From a checkpoint of a small transformer trained on Wikipedia.
Training: a variant of Adam for these matrices, 158M tokens, 9638 steps.
Each number is 50 + 10 x the weight over its row's rms, rounded and kept within 0 to 99. Layers, rows and columns count from 0. The size before them is the row's rms in percent of the matrix's.

# v: layer 4 attention value, 32x96, rms 0.124, rows 8-29, columns 48-95
# o: layer 4 attention output (transposed), 64x96, rms 0.128, rows 8-28,40-60, columns 48-95
v8 094:42 63 59 38 66 59 65 55 46 44 32 46 55 34 49 40 42 40 48 57 32 27 46 54 48 40 57 51 48 54 58 59 43 38 38 55 57 59 50 41 54 50 50 35 48 37 66 58
o8 076:61 43 59 62 48 52 49 56 33 43 69 38 45 55 53 36 69 52 49 27 40 35 57 43 39 64 67 47 46 43 46 52 50 48 48 38 37 24 28 63 51 62 51 55 32 53 62 42
o40 111:44 50 52 51 77 44 53 46 48 52 56 48 83 45 57 50 44 45 60 63 60 38 43 49 27 42 58 44 56 59 58 52 46 54 48 69 52 74 46 44 42 51 47 63 48 37 50 50
v9 097:52 44 71 37 36 62 50 35 49 70 64 56 57 51 57 56 27 47 39 40 55 45 43 39 58 45 48 54 60 59 35 46 49 41 53 63 46 48 53 41 36 52 38 42 42 55 62 39
o9 087:53 47 52 36 60 55 50 62 53 40 28 55 45 43 37 62 38 64 50 49 56 52 43 46 38 47 45 53 51 48 22 39 51 62 20 43 50 43 64 41 61 60 58 39 58 56 42 57
o41 105:63 49 47 68 26 51 48 65 33 46 54 58 61 52 68 51 56 57 66 50 48 58 64 50 41 63 36 60 43 55 45 46 53 57 45 64 61 33 62 56 28 50 47 35 71 49 42 66
v10 101:43 54 55 34 69 57 51 36 48 49 44 42 45 54 55 37 29 45 61 36 48 56 49 51 42 47 37 68 59 45 36 45 62 60 54 50 61 35 70 47 37 52 63 47 51 57 39 60
o10 092:56 49 64 58 34 53 39 57 54 49 56 59 53 63 70 49 51 62 45 47 59 50 57 24 58 58 58 35 53 42 44 52 46 45 70 50 52 52 60 58 58 36 54 55 58 56 56 53
o42 115:41 48 47 60 71 54 45 26 46 49 50 45 35 54 38 47 33 45 56 43 60 50 49 41 40 61 76 54 48 35 56 34 44 56 65 66 61 58 57 41 23 68 47 58 49 50 53 50
v11 095:68 54 53 62 36 48 55 56 55 41 39 44 52 50 45 56 19 49 51 59 32 27 49 43 41 56 47 48 50 63 36 46 47 67 47 52 40 68 58 50 52 50 44 54 23 33 61 48
o11 088:51 55 63 47 59 58 52 47 47 54 50 52 34 49 56 53 51 36 56 44 64 59 47 24 67 50 57 58 29 48 45 49 51 47 36 48 53 42 44 66 51 48 41 45 54 61 48 49
o43 102:53 57 51 64 45 42 57 39 39 54 30 50 74 30 54 54 54 50 56 67 55 48 61 52 54 41 60 33 59 54 55 56 59 49 36 41 53 42 52 51 55 34 53 41 60 43 67 58
v12 094:52 44 45 55 50 60 29 45 33 69 65 76 54 46 54 56 45 37 53 48 50 43 39 50 38 35 51 61 40 51 60 39 48 38 51 34 39 37 36 65 31 40 58 65 50 61 46 40
o12 087:31 46 35 42 44 51 51 56 69 50 36 45 47 45 34 57 54 56 50 57 53 48 38 64 41 47 50 34 43 46 38 46 40 35 62 60 75 67 44 52 44 44 54 47 55 44 55 63
o44 105:56 49 42 46 40 44 40 42 54 44 47 75 39 51 54 48 47 57 48 56 40 44 55 56 73 51 49 68 54 42 43 42 36 34 48 45 62 32 47 50 57 69 71 55 52 62 36 41
v13 098:47 61 48 50 38 77 37 60 61 55 46 67 49 52 42 47 76 49 43 59 60 66 60 57 37 62 51 33 43 49 68 53 60 36 43 49 51 56 27 55 46 48 44 53 52 43 47 54
o13 088:54 30 39 56 54 42 35 53 53 56 71 33 53 53 45 47 47 42 54 48 32 36 35 46 52 50 56 50 58 58 64 40 63 33 59 40 55 51 41 56 41 75 66 47 36 50 55 27
o45 118:45 55 70 38 21 48 54 55 67 46 51 56 53 54 50 47 76 59 43 48 52 48 48 57 58 54 33 65 56 51 47 41 47 50 35 49 52 42 47 47 62 53 57 37 50 54 52 44
v14 102:43 50 54 40 50 55 39 65 58 40 54 26 48 63 57 45 51 41 60 31 54 68 51 50 49 63 69 58 51 57 67 62 64 54 50 54 40 59 44 61 48 54 57 38 41 35 46 58
o14 086:45 40 43 58 64 45 54 45 42 47 42 51 50 55 39 63 31 42 49 34 76 31 51 34 49 38 70 59 38 58 52 52 47 63 61 63 49 49 61 31 54 61 47 62 48 46 48 50
o46 121:38 53 67 59 45 52 54 53 59 55 48 43 46 48 40 52 70 73 62 45 45 57 37 40 41 60 48 56 47 50 48 65 41 51 44 61 38 39 41 54 59 53 42 32 55 38 56 42
v15 107:42 37 59 44 51 38 52 33 46 35 60 35 41 54 61 52 71 49 58 60 55 57 57 39 60 42 61 49 61 35 53 63 47 65 53 49 48 45 37 60 50 59 60 49 48 60 60 59
o15 102:44 67 47 42 50 63 55 49 48 26 37 55 36 37 41 73 38 70 41 53 53 71 40 58 60 39 54 42 38 38 48 48 45 67 49 55 50 46 45 38 57 51 45 58 73 59 46 46
o47 106:34 31 63 46 54 61 51 53 43 34 49 29 33 52 42 53 57 49 40 43 49 44 34 59 47 49 46 42 52 50 59 66 59 54 50 42 36 38 33 64 58 45 43 56 42 38 48 43
v16 108:44 58 47 66 53 45 46 41 48 72 53 32 61 57 56 77 60 54 55 48 53 55 55 57 65 48 48 45 44 25 45 42 29 49 34 56 64 47 33 32 34 47 54 54 65 46 56 55
o16 093:33 58 52 31 50 30 41 46 32 39 41 43 28 52 42 64 54 54 55 54 41 59 60 71 48 52 24 47 59 65 55 48 69 52 46 51 56 47 53 44 48 52 52 43 57 69 38 47
o48 117:61 42 46 64 41 57 43 52 35 45 46 62 63 42 61 80 65 52 41 54 36 53 53 41 64 37 49 47 45 44 46 49 41 72 60 50 43 42 44 17 49 35 60 50 51 52 50 45
v17 098:46 40 65 54 49 27 41 49 56 47 56 48 55 48 46 59 53 32 61 64 61 39 51 48 56 43 34 49 48 44 61 33 58 44 54 48 57 31 38 65 58 54 47 57 55 62 42 43
o17 080:40 34 51 39 58 55 55 58 58 51 33 42 42 35 38 49 55 76 46 57 45 55 30 46 52 45 47 43 48 49 61 51 48 72 62 62 51 63 47 16 28 45 42 39 57 40 43 45
o49 110:58 42 50 57 29 58 55 42 57 47 54 53 33 53 61 55 52 47 38 54 41 34 67 50 74 72 37 65 44 35 50 34 37 37 54 37 52 33 40 58 55 58 58 46 48 60 40 57
v18 102:55 40 54 44 52 72 54 52 42 52 57 47 62 50 50 64 46 66 43 42 57 61 40 42 53 64 38 47 56 62 43 53 46 62 46 60 50 59 38 39 41 61 54 52 42 39 30 32
o18 098:56 35 45 58 48 52 65 55 64 66 55 60 48 48 58 39 37 51 44 55 56 52 55 52 49 57 66 53 65 40 40 63 44 56 42 48 55 67 65 57 40 45 48 71 37 46 63 62
o50 111:54 30 58 53 46 41 23 55 44 54 50 53 46 54 62 52 53 49 58 53 62 62 65 64 33 44 35 59 45 44 49 36 53 41 39 48 45 39 60 47 56 65 53 52 56 66 38 40
v19 099:51 39 52 34 41 62 39 57 62 49 58 44 39 57 30 52 58 54 32 52 56 43 58 47 51 38 38 61 52 57 32 46 48 60 57 50 63 28 41 52 45 51 64 49 56 59 51 31
o19 087:63 52 69 59 63 50 42 51 52 40 56 37 55 48 55 52 56 70 69 44 37 63 51 64 37 60 47 39 57 50 59 64 61 39 51 46 48 58 71 62 53 63 54 36 52 49 56 58
o51 106:43 39 40 48 50 68 55 51 53 39 61 40 40 65 48 42 39 50 54 53 56 56 57 65 58 30 68 30 38 49 53 69 33 45 50 50 58 47 62 50 67 77 55 62 67 39 69 63
v20 104:50 44 56 54 50 58 44 58 69 36 53 54 41 41 64 60 48 30 45 52 47 63 40 46 58 46 42 44 58 28 49 45 51 54 43 49 61 48 46 61 37 67 56 40 37 58 59 51
o20 083:57 62 71 57 23 56 52 42 44 48 52 53 30 62 48 52 53 67 50 58 41 59 47 43 42 46 66 32 44 60 48 49 48 41 51 33 69 50 49 45 56 44 61 50 57 55 69 73
o52 124:57 46 48 50 39 71 34 52 54 30 51 27 23 51 51 58 60 47 72 49 53 43 45 39 40 43 56 43 46 46 50 57 52 43 67 57 55 50 49 54 49 59 43 48 38 43 59 53
v21 098:61 63 42 35 58 66 61 57 56 43 47 50 51 68 57 65 47 48 40 46 54 56 41 46 49 56 64 57 49 51 59 32 50 43 83 58 45 38 53 44 59 55 51 51 67 50 59 42
o21 093:55 51 71 51 49 40 51 54 50 57 45 29 40 53 60 33 49 30 55 34 45 61 62 26 43 58 54 69 45 51 31 47 57 59 61 42 22 52 56 46 54 61 52 69 37 42 58 53
o53 103:61 62 51 55 37 47 58 59 57 46 54 57 55 59 63 52 35 58 56 43 56 59 37 38 65 43 75 42 66 45 59 37 40 46 49 69 50 36 49 46 62 47 41 58 48 52 45 52
v22 103:52 56 64 40 35 45 47 60 68 64 49 44 37 62 41 44 35 48 34 48 58 58 46 59 64 61 41 41 56 60 69 60 53 48 45 53 48 65 43 60 59 42 50 54 58 61 34 41
o22 097:45 56 60 46 41 52 53 41 52 34 39 64 56 45 46 38 68 43 60 36 40 63 58 51 51 50 38 56 59 46 50 52 57 67 52 52 22 50 60 54 68 60 71 49 51 55 51 52
o54 109:69 47 50 53 55 64 52 49 61 55 51 38 51 51 47 53 44 55 44 48 41 74 50 37 31 45 62 48 47 48 57 60 42 44 46 60 30 56 53 59 44 55 55 33 66 42 73 63
v23 102:48 53 40 67 42 65 37 47 47 50 44 51 47 48 59 43 57 33 58 33 59 51 56 42 47 66 56 52 40 58 37 60 59 59 44 55 19 54 45 62 45 48 55 40 38 44 54 48
o23 083:48 53 48 52 54 43 65 70 53 53 44 56 42 47 60 48 25 51 52 39 60 49 49 43 64 50 53 39 51 46 41 47 30 57 56 46 44 64 75 23 47 59 43 60 58 50 51 53
o55 109:27 45 51 63 51 45 46 52 57 66 39 55 50 45 49 54 74 43 30 74 60 47 51 50 79 42 35 50 47 66 41 57 46 56 56 46 55 38 42 56 61 56 48 56 50 59 47 47
v24 098:38 43 59 42 55 43 39 73 57 46 49 44 43 39 50 61 70 49 59 46 45 69 59 54 63 75 57 57 46 50 47 37 62 59 35 48 35 58 45 54 41 55 52 46 35 47 59 41
o24 092:74 51 47 68 41 60 69 50 60 62 57 58 40 52 58 48 46 57 59 49 50 59 52 45 56 53 66 46 63 56 47 57 54 68 62 63 54 65 79 34 42 31 46 60 56 50 63 68
o56 101:50 38 63 46 42 74 35 51 56 44 43 32 33 56 48 48 58 52 49 48 36 47 63 40 63 41 35 71 51 42 37 48 40 54 54 60 45 33 44 49 55 63 48 45 44 55 56 44
v25 101:47 63 54 43 40 28 45 39 44 45 45 55 59 46 49 66 46 61 34 59 50 66 59 52 50 31 36 54 37 53 50 40 31 51 67 43 41 46 35 44 54 27 45 53 67 49 33 33
o25 078:32 50 65 42 43 50 48 52 43 49 56 36 60 51 44 44 51 54 53 39 52 58 52 44 42 46 47 35 47 50 69 54 51 33 65 54 62 69 47 53 65 62 39 44 46 44 38 35
o57 111:53 42 46 46 36 43 47 54 58 36 49 75 57 60 59 67 42 44 53 34 39 63 70 48 60 50 50 54 51 45 46 40 42 36 48 47 42 52 52 35 51 55 67 64 52 63 44 63
v26 103:61 33 49 49 49 33 51 41 40 39 59 26 51 49 47 58 47 30 52 52 63 46 46 51 34 46 47 37 58 52 53 43 38 59 45 63 55 36 41 33 41 55 65 23 48 57 41 54
o26 093:69 41 60 57 40 52 32 50 57 45 40 46 37 41 44 59 37 70 53 55 59 66 53 51 44 45 59 36 44 30 38 66 48 66 54 41 62 57 63 43 50 52 49 56 59 58 44 54
o58 112:50 32 53 72 56 40 62 42 40 45 46 45 47 59 57 47 59 45 51 53 67 36 43 52 21 56 60 46 41 60 52 51 46 38 47 57 50 57 52 34 52 44 40 48 55 58 36 51
v27 100:31 52 47 43 55 50 66 38 61 45 50 67 55 32 52 29 45 36 34 20 38 51 44 47 57 61 36 56 49 38 46 26 31 62 41 47 51 64 50 41 47 47 58 44 38 49 55 56
o27 080:57 41 39 58 47 63 69 44 53 51 63 61 66 49 50 49 59 57 65 37 41 50 62 42 54 62 56 34 67 53 54 48 45 56 53 52 46 55 73 30 47 43 61 43 60 45 50 62
o59 112:53 38 57 46 25 41 43 53 32 41 47 44 56 38 55 41 54 41 46 45 36 52 54 45 41 52 42 67 44 33 34 35 47 65 39 41 55 45 49 59 50 49 59 60 32 48 36 44
v28 107:54 52 60 53 66 62 57 39 41 66 48 49 43 59 41 34 37 50 48 50 57 32 45 58 54 62 72 52 64 23 57 50 47 50 63 55 46 57 62 59 35 49 42 38 49 55 41 55
o28 086:53 76 47 33 38 57 55 65 40 34 39 30 47 44 56 58 67 58 75 55 39 47 57 59 28 49 49 52 46 59 51 51 62 49 46 41 43 49 52 53 58 57 56 43 50 49 47 53
o60 118:62 46 50 53 52 53 45 48 38 47 84 53 58 47 43 39 48 60 42 61 45 53 42 42 69 57 43 70 50 23 45 51 37 58 47 63 58 54 38 55 52 44 37 48 50 53 47 73
v29 094:62 47 66 45 50 57 51 51 55 43 60 47 49 65 44 33 58 41 60 55 32 62 35 57 49 46 54 55 66 69 46 32 54 60 47 48 64 45 51 57 43 53 48 40 46 45 60 57